config.toml
d_model = 128
vocab_size = 512
tie_embeddings = false
steps = 6122
dataset = "wikipedia_en"
Each number is 128 + 24 x the weight over its row's rms, rounded and kept within 0 to 255. Layers, rows and columns count from 0. The size above them is the row's rms in percent of the matrix's.

# layer 2 MLP down (transposed), 512x128, rms 0.275, rows 205-257, columns 64-127
size [104  93 119  91  92  96 118 100  97  93  92 111 113 102 111  95 104 105  99  99  93  94  97 104 106  93 126 103 100  97  90  90  94  91 108  91  90 107  94  97 109 113 100 147  96 103  86  88 102  97  89  95 114]
[[171 172 140 150 142 133 144 118 123 159 162 140 122 105  90 101 186  82 150 157  71 126 146 141 142 122 112 101 127 134 106 130 135 159 125 136 155 112 112 166 101 127 123 118 165  99 125 141 110  68 123 156 146 129 140 112 130 118 123 151 111 127 156  81]
 [122 140 132 109 156 127 113 138 135 153 174 150 146 111 126 183 104 135 132 151  86  95 135 139 133 151  90 118 150  79 141 102 131 123 104 113 156  96 122 108 136 133 115 152 136 177 126 137 170 111 104 152 134  96 163 179  75 114 121 119 122  83 111 122]
 [165 125 151 112 104 111 142 123 125 104 111 129 132 120 113 142  94 116 119 157  90 136 140 100 108 157 110 150 107 110 155 178 101 138 150 119 127 168 147 145 109 152 107 151 127 123 105 121 151 112 107 109 121 146  44 137 111 156 166 124 220 119 100 116]
 [119 161 112 125  79 158 109 141 151 130 142 166 120 158 195 123 105  94 119 149 124 132 172 122 154 131 116 152  99 139 131 145  98 114 160 136 160 132 121 105  77 162 128 135 131 146 166 166  97 143 145 121 143 116 106 151 112 123 158 130 131  93 133 121]
 [124 150 128 124 121 123 132 193 182 132 159 117 165  82 123 148 110 119 121 154 166 164 144 129 137 130 139  89 162  99 102 133 158 147 142 119 140 174 194 134 133 126 150 138 130 118 151 131 134 120 121 114 158 130 133 139 124  97 126 139 103 127 124 133]
 [139 179 109 116 148 111 142 141 124 121 113 131 119 114 121 150 113 139 110 123 105 124 104 149 154 120 159  57 131 116 116 163 146 169  89 154 162 182 123 157 195 126 110 138 144 134  96 120 129 138 101 113  98 133 143 139 146 152 124 119 143 104 123 133]
 [ 94 126 152 126 107 113 138 128 152 142 152 183 127 112 146  98 171 142 128 146 102 140  98 143 126  96 145 123  75 147 115 128 110 108 178 103 126 129 132 122 130 118 104  99  88 135 133 135 113 145 179 124 133 127 111 125 121 118 155 124 107 137  97  99]
 [135  90 125 115 137 168 152 114 130 122 140 148 152 117 106 120 151 114 117 135 114 109  93 123 141  87 129 150 114 155 155 111 147 118 168 117 130 143 152 158 126 165 150  73  89 158 149 114 115 178 141  82 185 139 104 122 112 151 158 167 156 141 102 161]
 [106 145 146 150 150 146  89 126 131  93 115 151 133 125 103 148 154 143 144 125 138 151 127 148 136  73  97 149 136 111 173 145 126 193 119 143 149 124 116  94 105 135 131 108  97 118 113 115 164 138 107 184 133 144 179 123 139 138 103  92 136  98 164 148]
 [100 131 148 158 122 110  60 161 142 149 145 122 151 148 101 151  86 120  98 131 155 131 151 103 129 143  93 153 153 151 138 160  99 118 180 140 151 118 123 107 120 159 153 148  98 153  88 137 155 154 120 157 135  99 146 113 124 105 173  93 145 125 132 134]
 [120 109 127  94 124 167  90 145 131 116 134 130 155 148 136 115 116 178 120 139 117 154  82 144 104 156 114 179 172 140 142 123 146 153 141 140 118  85 119  97 129 124 125 137 105 117 128 148 171 127 135 133  89 157 101  93 193 102 101 118 123 122 119 144]
 [162 131 101 147 135  93 156 137 105 124 127 121 111 128 117 117 157 121 160 147 136 185 117 142 167 129 138 141 137 120 133 114 128  91 134 114 149 115 124 184 131  92 111 108 116 115 137 113 147 121 101 145 143 152 159 113 105 146 101 126 140  59 134 120]
 [136 119 155  97  69 126 144 150 150 142 106 111 107 157 107  91 115 150 160 142 168 138 144 116  75 155 161 156  99 123 127  97 149 149 185 122 109  96  99 171 154 168 151 130 106 133 112 143 143 137 165 129  96 115 112 118 144 126 145 132 127 130 126 108]
 [134 102 133 104  95 137 151 119 133 106 177 122 145 108 152 150 148 156 171  93 153 119 127 116 144 148 124 113 116 120 152  90 101 128 130 179 129 128 129 162  88 123 140  96 134 135 112 131  84 134 105 127 136 136 129 102  98 113 146  93 134  89 169 158]
 [137 112 115 110 124 147 156 180 139 127 122  92  96 130 170 149 129 142 147 143  89 111 131  82 139  92 154 133 151 125 168 116 130 132 115 125 125 138  91 121 151 150 137 114  93  98 142 118 142  93 135 118 158  92 186 106 160 176 136 127 149 162 140 114]
 [110 121  99 164 101 121 112 111 137 136  85 141 149 141 117 123  74 123  81 165 135 157 116 105  99 152 103  83 120 113 138 159 109 153 149 159 143 148 134 130 123  61 119 154  93 149 103 111 110 104 107  99 134 148 154 144 127 135 119  88 130 154 129 145]
 [127 139 150 114 117 162 134  99 105 198 178 136 102 135 159 148 137 123 135 146 135 170 171 110 129 129 129 117 129 138 115 120 152 112  89 179 111 141 139 123 114 134 167 101 128 105 140 144 157  96 117 119 160 123 101 120 134  92 117 137 119 106 113 108]
 [110 131 175 131 128 125  84  85 119 124 143 178 157 127 120 121  98 168 108 160 131 102 115  96 165 140 129  96 111 126 142  97 154 148 120 125 142 116 133  89 106 145 110 135 102 150 168 148 107 107 117 158 115 112 131 122  97 110 128 125 127 129 145 131]
 [133 142 144 103 118 131 103 143 153  88 153 102 141 119 138 103 140 121  99 118 111  87 151  91 106 134 122 101 154 138  72 131 102 124 125 121 142 126 133 155 111 136 133 117 160 125  83 128 135 133 139 120 179  97 135 131 121 108 125 141  90 154 133 113]
 [112 156 163  86 122 109  83 102 127 112 133 108 113 168 120 165 114 111 130 106 104 152 143 139 113 138 119 121 100 130 107 158 129 106 143 125 141 109 152 131 140 135 133 113 115 148 170 131  93 120 178  74 154 163  76 130 123 170 152 125 122 122 100 134]
 [132 174 121 130 122 162 158 142 111 108 105 140 126 109 123 105  98 159 104 141 141  93  72 182 128 103 146  96 152  82 138 125 127 151 115 140 115 148 136 150 138 113 135 154 144 149 100 133 129 148 167 121 128  92 121 155 105 150 134 105  84 138 125 156]
 [162 160 118 142 120  56 133  82 150 151 110 174 149 158 157 127 112 136 177  93 115  99 151 113 121 140 139 132 191 162 123 164 108 133  81 149 131 134 110  89 159 119 141 130 125 153  86 137 143 117 127 126 113 141 111 125 119 151 117 119 100 123 138 163]
 [126 122  50 148 127 104 119 126 139 164 103 117 111 135 132 109 115 113 127 130  85 128 148 135 125 129 136 129 124 159 144 151  99 126 124 135 112 173 140 178  64 159  93 142  92 131  96 141 121 139 134 117 176 101 179 144 152 125 108 136  97 132 109 178]
 [138 113  80 113  99  97 100  88 151 121 162 158 160 135 132 130 109  89 115 119 125 136 136 165 117 163 114 112 145  96 145 120  93 156 133 151 127  98  96 146 134 128 102 113 138 131 148 116 129 130 169 144 111 114  76 146 129 157 142  96 114 133 205 132]
 [161 125 154 139 122 155 107 126 118 108  74 188 117  92 120 118 135 117 145 128 136 158 137 152 129 133 129 164 132  86 128 145 149 104 123 105 128 134 120 137 142 137 106 141 101 172 176 117 148 137 102 162 114 134 108 127 110 127 167  68 129 144 136 152]
 [ 78 146  66 115 152 150  63 140 114 134  82 150  99 145 155 114 149 156 146 152 101 130  91 120 124 132 133 147 124 139 136 121 105 171 143 125 116 142 145  95 143 116 107 139 137  98 113 159 128 103 131 136 113 140 173 120 176 155 105  95 102 125 119 127]
 [115  84 123 120 112 176  88 135 127 121 109 133 143  89 159  98 141  90 114 149 141 106 119 141 148 122 157 109  92 107 135 132 134  82 122 130 167 144 129 212 138 157 132 156 126 135 118 143 115 106 112 164  86 156 121 143 113 170 150 129 139 148 122 114]
 [125 132 130 146  83 137 136 117 122 154  86 132 123 121 178 137 112 111  98 182 130 115 136 108  87 106  84 107 103 141 152 199 135 127 117 130 160 151 127 104 132 122 113 179 132 101 109 130 136 123 132 134 132 140 107 106 126 141 152 105 160  52 119 121]
 [136 129 137 169 116 133 156 109 124 127 120 148 186 143 178 103 146 143 127 117 109 103 143 115 125 116 116  92 188 144 108 145 156 144 136 178 123 139  96 131 100 106 113 126 102 105 107 117 137 168 170 140 118 139 164 122 130 104 139 112 132 120 105 188]
 [138 142 160 137 105 170 123 124 159 121  63 123 144  96 123  81 119 133 139 179 166 145 103 174  83 131 131  40 105 176 111 138 113 115  98 107 126 115 121 130 128 145 160 105 138  94 136 110 116 147 141 137 144 156 112 120 131 137 141 107 107 139 134 105]
 [139 147 110 165 116 137 113 157 146 166 128 173 156 161 117 142 122 184 136 205 150 191 131 148 118 159 127 132 113 102 120 124 113  93 141 160 180 169 143 148 121 122 128 179 137 151 180 109 121 148 110 151 130 141 109 181 150 160 150 106 126  94 142 160]
 [122 105 138 159 119 151 149 132 132 162  95 111 155 138 133 142 121 148 160 120 145 164 153 203 128 151  59 122 151 121 156 169 125 149 127 128 133  91 161 163 141 150 131 182 168  97 144 137 156 107 126 151 138 145 156 135 148 125 144  99 155 106 130 177]
 [145 121 148 145 113  98 165 168 140 124 147 166 101 151 124 140 174 110 111  82 110 142 142 143 122  79 159 120 100 164 132 102 159 188  97 105  98 132 108 126  97 135  69 135 119 141 154 158 144 148 140  86 114 161 135 150 129 149 149 140 178 159 120 144]
 [ 87 133  90 129 137 100 142 127 110 127 156 123 124 108 159 160 142  88 135 118 112 110 162 142 165 123 161 129 159 161 120  99 131 132 129 102 132 127 162  96 146 151 137 160 138 112  69 101 109 120  98 136 142 158 186 130 116 125 128 111 165 135 111 169]
 [137 127 149 106 134 141 119  97 117 104 129  85 120 152 105  95 147 152 140 149 108 162 113 147  65 133 147  97 105  97 152 108 102 123 124 129 110 155 156 184 133 115 160 132 120  96 145 136 121 101 136 146  94 178 129 103 107 162 145  94 149 130 102 176]
 [ 83 145 122 143 114 111 132 147 189 152 141  99 181 119 159 138 187 104 141 101 141 145 110 102 122 136 123  93 176 160 133 133 109 114 153 133 122 135 111 110 126 142 105 134 116 156  81 131 174 158 110 109 118 102 153 110 133  78 112 100 132 127  84 131]
 [144 119 113 156  56 133  80 126 185 120 109 119  90 132 152  99  69 118 121 171 106 145 171 131 167 137 142 113 113  79 102 160 120 137  98 162 154 138 122 118 130 144 150 120 172 180 123 117 157 158 112 158 139 148 110 108 128  97 119 118 119 145 146 135]
 [152 152 122 129 141  74 112  93 148 149 148 128  91 122 127 145 109 102 123  81 160  91 137 148 105 122 104 133 187 131 128 124 117 153 173 114  96 122 127 114  92 156 127 133 112 139 104 120 140 172 108 124 109 127 182 107 161  97 140 109 150 146 147 135]
 [ 87 151 133 121 124 143  99  97 186 130 150 129 141  83 149 128 144 147 153 118 147 137 134 120 118 168  97 132 136 105 133 161 146 118 100 164 131  76 172 120 178 120 148 120 114  95 144 125  94 150 109 153 133 134 102 111 185 104 103 144 124 123 110 125]
 [123 131  85 111 103 154 151 123 118 153 181 165 130 128 158 168 140  97 148 124 158  90 104 145 115 141 114 112 146 134 126 139 106 124 111 110 102 120 137 149 140 139  80 142 133 138 140 101 120  88 138 130 114 122 147 132 106 145 143 110 126  87 131 100]
 [119 123 119 139 127 115  75 146 118 133 170  93  87 143 152 124 117  79 125 137 123 148 129 130 134 137  97 170 118 156 148 142 162 107 125 111 170 108 139 113 138 125 187 138 113 104 114  89  90 132 122 101 143 133 126  99 107 116 130 100 128 107 106 162]
 [ 88 108 130 110 143  92  66 107 111  86 116 188 117  93 115 115 120  96 103 157 123 150 143 118 107 141 120 122 125 168 148 162 133 127 110 114 177 112 161 121 129 153 123 140 102 173 113 121 138 161 130 125 159 124 117  94 139 105 135 172 125 129 139 151]
 [179 100 131 132  72 127 119 159  86 118 163 105 135 130 124 123 132 178 166 130 121 102 117 121 102 121 126  90  65 110 117 122 155 156 172 138 152 162 141 145 128 138  86 147 123 101 134 126  90 101 100 104 124 127 119 149  92 129 141 141 127 123  97  85]
 [116 148 123 169  91 142  99 126 139 153 123 114 180 109 156 125 104 129 166 103 141 121 187 139 117 124  92  95 156 121 144 155 166 160 114 146 102 107 156 149 139 113 147 164 151 147  63 109 117 127 136 147 173 128 133 118 139 139 122 100  97 101 118 143]
 [147 132 103 112 122 138 140 157 116 149 119 201 177 204 143 158 150 158 152 120 100 135  84 108 149 178  92 114 109 162 123 110 110 121 111 110 107 158 141 109 109 135 111 155 153  89 120 115 123 110 144  99 141 112 167 118 114 116 152 111 129  82 147 125]
 [ 84 125 129 161 111 166 101 115 141 109  93 131 131 139 134  93 105 107 101 126 180 136 105 125 145 104 111 125 122 154 115 116  97 120 119 138 212 151 141 116 144 149 115 129 115 138 134 100 130 115 134 179 122 112 148 149 128 143 126  90 126  96 134 140]
 [145 139 123 115 132 112 108 124 173 140 120 129 108 140  83  78 132 142 146 148 157 198  90 155 167 146 129 138 135 137  96 152 123 141 144 145 130 116 143 130 128 145 105 103 135 160 113 124  98 162  85 162 141 131 120 100 158 138 130 150 113 111 148 152]
 [122 141 116 159 112 112 111  96 175 130 111 160 100  97 136 113 118 120 121  84 103 142 179 120 100 169 133 150  99 178 122  96 125 163 120 131 137 104 105 125 130 122 113 133 148 107 145 157 134 157 131 142 169 123 128  88 103 133 132 187 107 120 142 144]
 [171 128 134 141 133 131 112 146 144 131 154 149 126 130 155 141 137  93 138 121 140 129 123 170 120 166 124 120 168 142 127 123 125 141 126 116 115 145  85 157 117 111  86 130  86 100 105 108 183 142 165 178  84 106 138 110 136  80 116 109 145 135 126  66]
 [125 134 144 102 115 120  99  94 150 109 126 109 143 124 105 134  92 109 163 131 102 153  96 121 104 109  65 132 102 133 107 132  78 162 184 102 138 108 120 143 150 135 148 155 128 150  97 107 149 133 135 145 122  84 133 121 109 137 115 174  94 147 136 172]
 [133  97 116 117 119 102 123 113  99 111 133 135 146 141 155 141 151 102 119 121 159 116 100 135 163 115 106 107 170 174  75 130 183 126 122 139  86 121 138 116 120 156 128 188 146 102 125 120 126 100 102 167 163  72 111 147 111 115  90 122 125 114 131 121]
 [158 139  93 123 152 138 138  86 158 136 141 136 106  50  98 104 141 158 106 143 113 118 125 168 162 153 131 138 164 116 115 164 126 121 113 136 157 116 152 129 156 170 141 132  71 163 158 123 153 121 102 139 122 121  98 117 101 120 112 141 152 101  77 119]
 [114 108 127 122 163 157 126 131 131 151 128 118 132  92  92 132  93 140 127 129  83 144 193 150 153 125 113 106 100 129  90 143  86 141  81 135 131 121 153 131 128  95 126 127  98 138  92 146 134 156  94 162 119 128 165 150 129 115 155 129 167 141  51  70]]
# layer 2 MLP up, 512x128, rms 0.309, rows 206-257, columns 64-127
size [106 112  93  94 110 102  99 101  92 101 109  99  99 103 101 105 101  93  94  88 109 102 108 115  92 112 103  94  91 119  98  86 105  97 105 105 103 101  91 108 108  89 155  98  94  94 100 101 115  95  95 104]
[[118  95 119 151 125 110 162  94 104 147 113 138 116 123 128 132 131 165 104 128 113 148 116 135  95 144 136 110 168 136 130 162 146 145 147 129 161 141 109 122 116 138  94 153 110 118 128 113 106 145 127 123 122  92 112  81 135 139 178 115 134 133 138 127]
 [111 119 150 139 158 124 117 114 110 120 102 114  89 132 166 112 134  86 117 125 150 140 150  92 161 113 179  97 117 151 115 175 166  99 134 139 164 135 161 113 127  60 119 106 135 126  88 151 125 124 157 113 104 106 109 190 110 128 125 143 132 128 113 105]
 [154 151 116 134 146 113 130 138 143 141 101 130 153 105 138 147 122 121 134 108 127 169 107 144 133 102 133 138 151 168 117 118 135 182 157  99 137 156 115 100  56 179 106 124 121 135 136 105 142 143 102  98 154 152 106 132 162 130 177 171 124 150  96 153]
 [126 107 162 148  88 130  87 113 128 144 138 166 153 190 130 138 122 134 163 105 111 152 177 149 117 115 100 177 117 121 140 157 117 113 143 147 159 118  96 148 171 140  95 139 108 132 120 157 178 125  92 134 142 125 100 158 150  66 105  82  97 144 131 116]
 [172 137 132 142 150 120 164 165 137 142 155 148 148  89  65 147 112 158 145 114 120 137 135 123  88 106 126 128 118 116 137 114 135  91 158  90 109  94 154 147 116 141 109 113 123  70 113 138 154 132 152 118  89 167 150 162  90 101 126 156 113 115 145 112]
 [ 77 152 150 163 112  90 117 130 145 122 185 138 139 113 116 137 115 119 149 136 129 110 133 159 123 143 139 151 152 165 174 100 171  72 128 130 137  95 129 189 152  64 124 125  88 145 104 123  86 136 136 144 163 139 141 160 127 173  93 138 133 124 103 125]
 [113 149 157  81 127 115 125 169 110  88 127 141 124 108 181 135 119  99 123 101 148 120 135 104 110 121 133  80 137 137 123 103 213 154 170 108 144 141 152 106 164 106  96 141 114 136 141 118  95  81 154 162 123 127 156 129 127 115 111  98 134 105 137 147]
 [102  94  89 147 134 120 108  79 109 130 116  99 109 141 161 146 128 105 165 108 123 105 131 131 139 130 151 168 124 130 110 176  85 113  89 173  87 121 141 144 117 144 142 115  95 110 134 107  88 153 148 102  82 154 179 112  65 135 121 143 152 120 144 132]
 [195 110 140 147 101 121 161  97 123 102 138 109 136 177 142 110  94 136 200 109 186 154 139  84 170 130 125 152 124 172 115 159 133 123 111  78 134 148 140 134 130 143 135 133 151 132 115 161 105 152 130 153 106  88 141 103 142  91 158 133 160 132  94 178]
 [158 121 137 148 117  89 103 122 122 127 138 133 121 134 111 102 124 143 109  90  96 139 156  98  88 142 117 164 175 148 164 140 124 111 141  84 120 166 173 129 101 138 115 119 120 151 122 154 134 109 140 123 101 164 177 146 184 125 141 127 149 167 155 128]
 [142 113 143 135  94 131 144 115 113 150 151 112 101 112  89 154 122 166 112 151  92 171  99 193  93 115 167 104 130 116  83 131 130 151 133 141 178 115 134 148 122 174 134 131 122 143 116  94 130 112 130 156 148 125 103 110 105 178 145 137 166 112 125 148]
 [105 121 129  79 154 108  98 138 169 161 116 136 113 145 139 119 146 171 140 117 122 106  97 101 136 123 137  62  87 130 110 166 143 124 160 116 153 130  85 126 115 150 167 133 111 143 130 139 145 130 170 156 125 166 145 109 150 146 156 158 110 139 147 146]
 [ 97 121 137 127 142 165 169 100 192 153 169 118 126 146 110 153 159 192 153  80 141  80 103 177 115 178 147 137 143  96 139  91 181 122 152 134 114 157 138 146 103  94 113 143  96 127 143 148 109 131 148 150 125 126  88 149 141 107 119 146 103 117 152 142]
 [128 100  67 134 124 113 145 168 131 111 105 137  98 179 133 158 125 174 127 131 138 115 150 137 110  62 128  85 129 154 166 165 118 156 121 123 113 136 112 174 103 119 126 134 106 158 142 142 115 131 120 107 141 123 146 105 114 145 141 109 121 128 116 149]
 [194 105 169 158 125 140 153  77 139 114 147 127 140 184 140 127 109 123  97 154 137 147 156 154 112 101 162 116 126 119 104 129 114 131 124  99 180 119  86 184 108 150  88  89 160 147 105 130 123 153 109 157 131 172 126 138 120 129 138 130 155 165 142 148]
 [ 97 160  95 163 147 129 138 137 125 137 121  99 134 142 117 133 120 137 130  98  95 145 161  89 160 167 142 178 112 123 117 137 151 102 136  90 131 123 148 113 106 149 100 123 122 170 126 122 142  80 127 134 118  80 143  94 104 143 138 122 191 143 150 112]
 [127 151 160 140 105 174 140 125 111 128 137 166 147 164  85 137 137 142  97 149 161 121 103 138 129 104 130 129 123 108 133 144  97 146 136 110 139 137 122 134 107 145 138 105 150 143 139 146 115 118 101 138 104  95 120 115 149 152 131 107 123 145 147 135]
 [111 110 105 188 142 138 123 133 107 136 128  91 152 116 131 120 124 152 166 134 152 153 136 152 134 145 140  78 102 108 134 154 134 139 142 132 137 117 120 135 144 120 163 102 171 147 153 131  88 166 148 149 119 127 154  75 164 124 155 125 107  85 113 110]
 [132 120 132  74  92 123  96 174  87 144 135  75 127 147 102 127 122 129 147 157 124 145 132 104 118 144 132 104 160 107 149 172 113 102 140 133 167 164 111 130  89 117 121 167 157 123 130 109 114 149 158  92 147 150 132 168 175 128 145 121  98 141 143  97]
 [125 148 167  94 111 124  93  95 104 123  78 173 128 127 146 133 200 101 131 100 121 111 174 123  83 102 119 142 139 141 165 124 102 122 117 127 130 114  78 100 133 145  87 127  96 122 146 125 144 172 147 185 136 142 156  83 159 127 121 125 141 125 115 107]
 [ 89 137 117 131 137 133 127 152 105  92 140 107 114 141 104 130 105 126 162  83 152 152 164 115 124 132 114 143 157 126 116  98 137 127 165 164 172 126 163 161 206  92 141 116  88 115 107 112 102 120 201 174 164 115 107 150 132 130 129 139 148 118 148 122]
 [170 105 126 111  91 131 111 155 139 190 143 123  92 109 120 162 102 141 120 149 172 143 112 152 122 152 178 146 133 155 134 133 133 158 112 126  96 165 180 135 113 140 143  72 166 123 106 115 152 124 130 123  97 108 117 122 112 136 130 148 151 113 101 123]
 [158 153 153 173 147 125 117 136 119 143 120 137 125 124 149  79 130 122 105 144 130 161 133 129 107 101 111 169  97  80 149 139 133 124 133 105 129 111 122 117 131 147 141 100 117  99  91 165 126  97 118 138 101 125 112 103 152 133 107 174 149 161 123 130]
 [148 116 157 115 109  95 122 153 130 108 126 152 165 157 107 111 158 137 185 101 120 111 172 146 115 117 183 116 138  95 109 160 150 111 120  96 141 144 115 146 121  99  85 133 156 138 150 147 159 122 105 141 122 110 114 122 113 172 176  77 144  97 199 139]
 [128 116 151 144  93 111 125 147 129 126 138 142 106  77  92 138 147 106 126 130 139 136 164 144 138 109 181 104 117 106 122 130 114 162 124 169  98 152 184 146 138 152 126 104 139 157 159 134 123 100 113 111 121 130 106 159 102 155 121 160 179 125 109 107]
 [109 106 139 139 118 147 162 102 141  97 127 176 113 152 110 137 152 149 127 118 129 101 142 160  68 154 132 124 141 110  98 146 170 137 120 113 134 120 135 136 128 140 128 128  81 167 120 105 152 196 116 102 152 150  74 134 103 185 140 132 116 123 132 120]
 [101 132 144 101  73  87 169 124 106 154  87  85  98 152 146 150 140 145 145 129 144 149 169 140 111 170 100 172 163 151 103 134 152 127 110 122 119 152 137 133 101 138 116 101 115 118 142 147 120 114 107 125 116 142 177 106 145  96 127 121 148 136 171 134]
 [110  91 132 154  83 109 109 149 152 155 139  88 108 124  82 119 156  86 131 148 133 150 185 127 101 167 138  98 134 152 128 144 124 182 118 136 116 121 105 134 118 147 161  68 143 117 135 118 120 119 127 135 174 110 128 130 120 147 138 173 144 125 144 136]
 [167 152 129 148 135 113 126 107 150 160  66  98 160 115 132 110 130  92 150 147 144 131 158 137 100 141 121 127 153 130 148 166 137 125 149  93  99 142  99 157 140 150 162 147 150 110  97 176 205 155 129 143 143 120 112 127 183  99 153 154 132 141 132 150]
 [120 104 131  84  75 157 105 163 131 146 100 163 124 135 153 166  95 147 156  87 128 154 156 157 149 152 144 117 118 143 158 153 150 117 140 146 125 125 106 104  93 135 141 162 133  80  85 138 151 137 146 112 113 129 122 156 125 122 149 133 109 142 108 117]
 [158 112 120 150 108 132 109 158 102 120 134 156 139 118 133  89 156 178 124 137 112 126 162  96 142 145 170 116 135 130 114 144 114 113 112 150 169 108 181 130 128 133  96 127 122 173 137 122 140 188 115 144 129 114 113  96 150 143 109 149 155 101 135 113]
 [135 147 108 140 113 146 136 163 133  99  84 156 133 137 120  97 110 144 181  95 129 152 124 112 150 108 101  95 137 158 133 115 143 131 112 123 153 108 110 148 100 148 120 158 123 133 139 116 149 139 163 115 131 143 188 128 116 177 144 105 148  98 106 130]
 [153 141 108 178 146 178 100 123 175 115 100 156 128 112 129 103 122 145  92  97 120 151 126 132 127 139 168  97 118 121 116 113 182 139 125 108 143 126  82 137  88  98 139 120 177 173  76 128 143 134 149 145 123 141 144 153 131 156 112 140  89 112 125  84]
 [ 96 126 140 109 155 126 113 141 150 109 139 106 120 158  95 114 139 120 159 135 139 101  84 143 118  98  81 112 118 150 161 165 171  86 144 146 106 177  96 133 114 124 150 158 136 150 141 156 147 147 135 141 171 130 132 142 158 120 163 151 116 156 106 121]
 [114 117 124 143 172 157 101 130 115 106  80 154 126 133 165 135 131 137 116 107  99 102  87 140 107 107 127 125  89 120 137  94 144 167 123 151 139 147  97 139 107 180 189 145 148  75 134 152  64 145 145 134 155 125 103 118 121 142 115 123 103 103 157 129]
 [128 157 116 123 139 131 108 143  68 117 168 141 118  98  97 159 168 157 168 125 105 167 145 149 116 122  84 113 126 153 131 112 131  96 118 140 141 119 161 165 113 154 189 113 111 124 172 115  81  86 130 146 120  97 110 145 106 149 120  95 106 116 171 145]
 [163 110 107 137 131 182 143 112 142 123 127 132 150 129  73 126 100 136 128 120 128  93  99 100 124 113 128 133  59 140 127 110 146  85 105 143 151 112  64 103 115 116  96 118 160 131 110 114 145 128 113 163 119  66 144 137 104 145 112  92 110 126 104 144]
 [125 124  81 187 140 122 152 133  61 137 154 116 122 106 176  84 105 117 127 143 148 103 131 116 128 138 136  91 139 139 146 128 156 126 165 115 117 133  87 118 102 110 165 128 180 107 111 142 108 139 132 140 199 141 142 100 102 125 146 113 114 134 130 151]
 [117 148 115 128 104 139 130 144  70 119 161 159 127 130 139  98 179  98 152 158 144 130 116 166 108  92 131 122 143  78 104 150  93 103 130 132  92 149 103 119 178 101 138 100 156 185 119 121 121 132 110 132 191 111 164  99 124 124 130 109 151  99 137 122]
 [128 110 123 129 111 117 123 102 134 102 175 105 155 131 126 161 130  93 130 183 104 123 101 143  83 130 138 211 118 112 119 136 131 113 131 148 139 124 143 158 120 138 148 109 127 104 118 149 117 119 138 132 104 129 184 133 114 111 107 115 126 143 132 142]
 [115 139 167 116 142  95 131 128  82 107 122 187 134 110 143 151  97 113 117 118 103 118 174  69 107 142 126 144 118 165 111 157 175  95 116 107 145 108 156 143 101 153 150 140  92 148 134 126 123 124 133 127 124 123 109 164 106 142 137 131 124 135 180 196]
 [185  89 133 153  98 114 119 143 111 152  97 101 130 156 140 146 126 156 169 114 131 126 125 126 110 119 101 174 141 135 104 135 119 127 172 103 144 141 156 100 118 146 138 151  91 165 130 121 135 103 131  74 170 127 115 128  75 133 157 169 122 163 107 132]
 [135 123  85 176  91 110 133 137 126 152 124 116 162 161 148 101 134 127 166  97 105 130 170 152  87 109 104 116 113 102 105 177 104 139 117 152 131 103 142 144 144 149 166 107 131 143 145 121 131 128 105 135 118 116 134  75 180 148 157 153 115  77  98 125]
 [140 158  97 104 116 109 131 158  95  84 180 110 156 144 131 160 155 102 173 109 131 117 148  97 143 118 117  97 138 170 106 156 120  78 146 118 121 127  81 153 104 124  78 176 140 105 154 104 156 148 154 133 166 107 159  83 109 112 196 152 149  83  81 106]
 [125 140 107  87 107 166 144 137 179 111 102 149 104 142 164 126 137 121 141 144 112 148  66 139 115 151 127 125  87 144  96 121 134 146  97 112 112 128 124  90 113 156 130 133 137 137 149 120 119 141 151 119 161 111 144 168 155 143 143 150  91 137  61 105]
 [133 142 136 119 131  95 146 127 144 152 151 146 130 159  90 121 139 121 113 107 140 139 128 176 106 123 146 165 123 137 133 149 116 135 119  93 112 106 107 106 118 159 106 121  98 136 122 159 112 114 118 116 160 187 122 146 136 131 132 148 148 103  87 171]
 [115 142 182 130 129 127 181 128  65 100 113  99 112 163 109 120 135 135 164 138 139 130  83 164 172 166 163 141 123 143 150 116 117 125 142 133  99 109 123 154 106 161 126 157  96 178 150 170 104 121 116 142 127 116 109 154 124 163 132  91 108 136 145 111]
 [139 140 127 151 123 135 177 146  97 134 130 129 163 134 126 155 155 147 186 138 144 181  98  84 162 151 145 145 173 162 132 124 122 125 137 117 139 126 108 140  95 157 143 137 112 111 113 169  96 142 151 120 106 193 147 142 180  80 140 179 184 117 129 152]
 [151 123 129 156 123 109 129  97 113 117 119 104 124 102 121 119 117 183 158 115  94 148  78 141  96 151 143 106 135 124 130 149 134 169 115  82 118 143 148 124  87 127 143 147 159 115 124 141 108 102 113 121 163  74 146 134 113 145 111 139 137 100 139  49]
 [125 112 138 159 133 183 121 104 155 130 101 118 132 106 111  89 111  97 131 150 113 156 123 127 117 118 135 151  98  45 164 114 117 104 123 126 136  88 119 178 128 135 125  70 134 115 130 102 115 144 124 124 113 133 173 185 170 130 141 123 135 120 142 113]
 [116 105  84  98 106 131 143 105 142 188 150 155  89 132  83  93 136 110 123 124 139  99 122 146 106 142 101 132 163 107  87 164 164 100 121  91  91 153 137 112 113 164 118 134 113 127 157 106 132 158 160 132 147 149 126 144 131 120 120 155  88  96 146 121]
 [ 96 100 138 131 123 108 148 111 106 157  86  98 130 131 143 117 107 121 108 121 146 140 182  83 162 118 169 156 121 145 108 149  96 113 133 104 128 149 105 152 114  52 146 157 126  58 105 151 103 122 169 126 140 101 128 165 137 127 186  84 167 116 110 117]]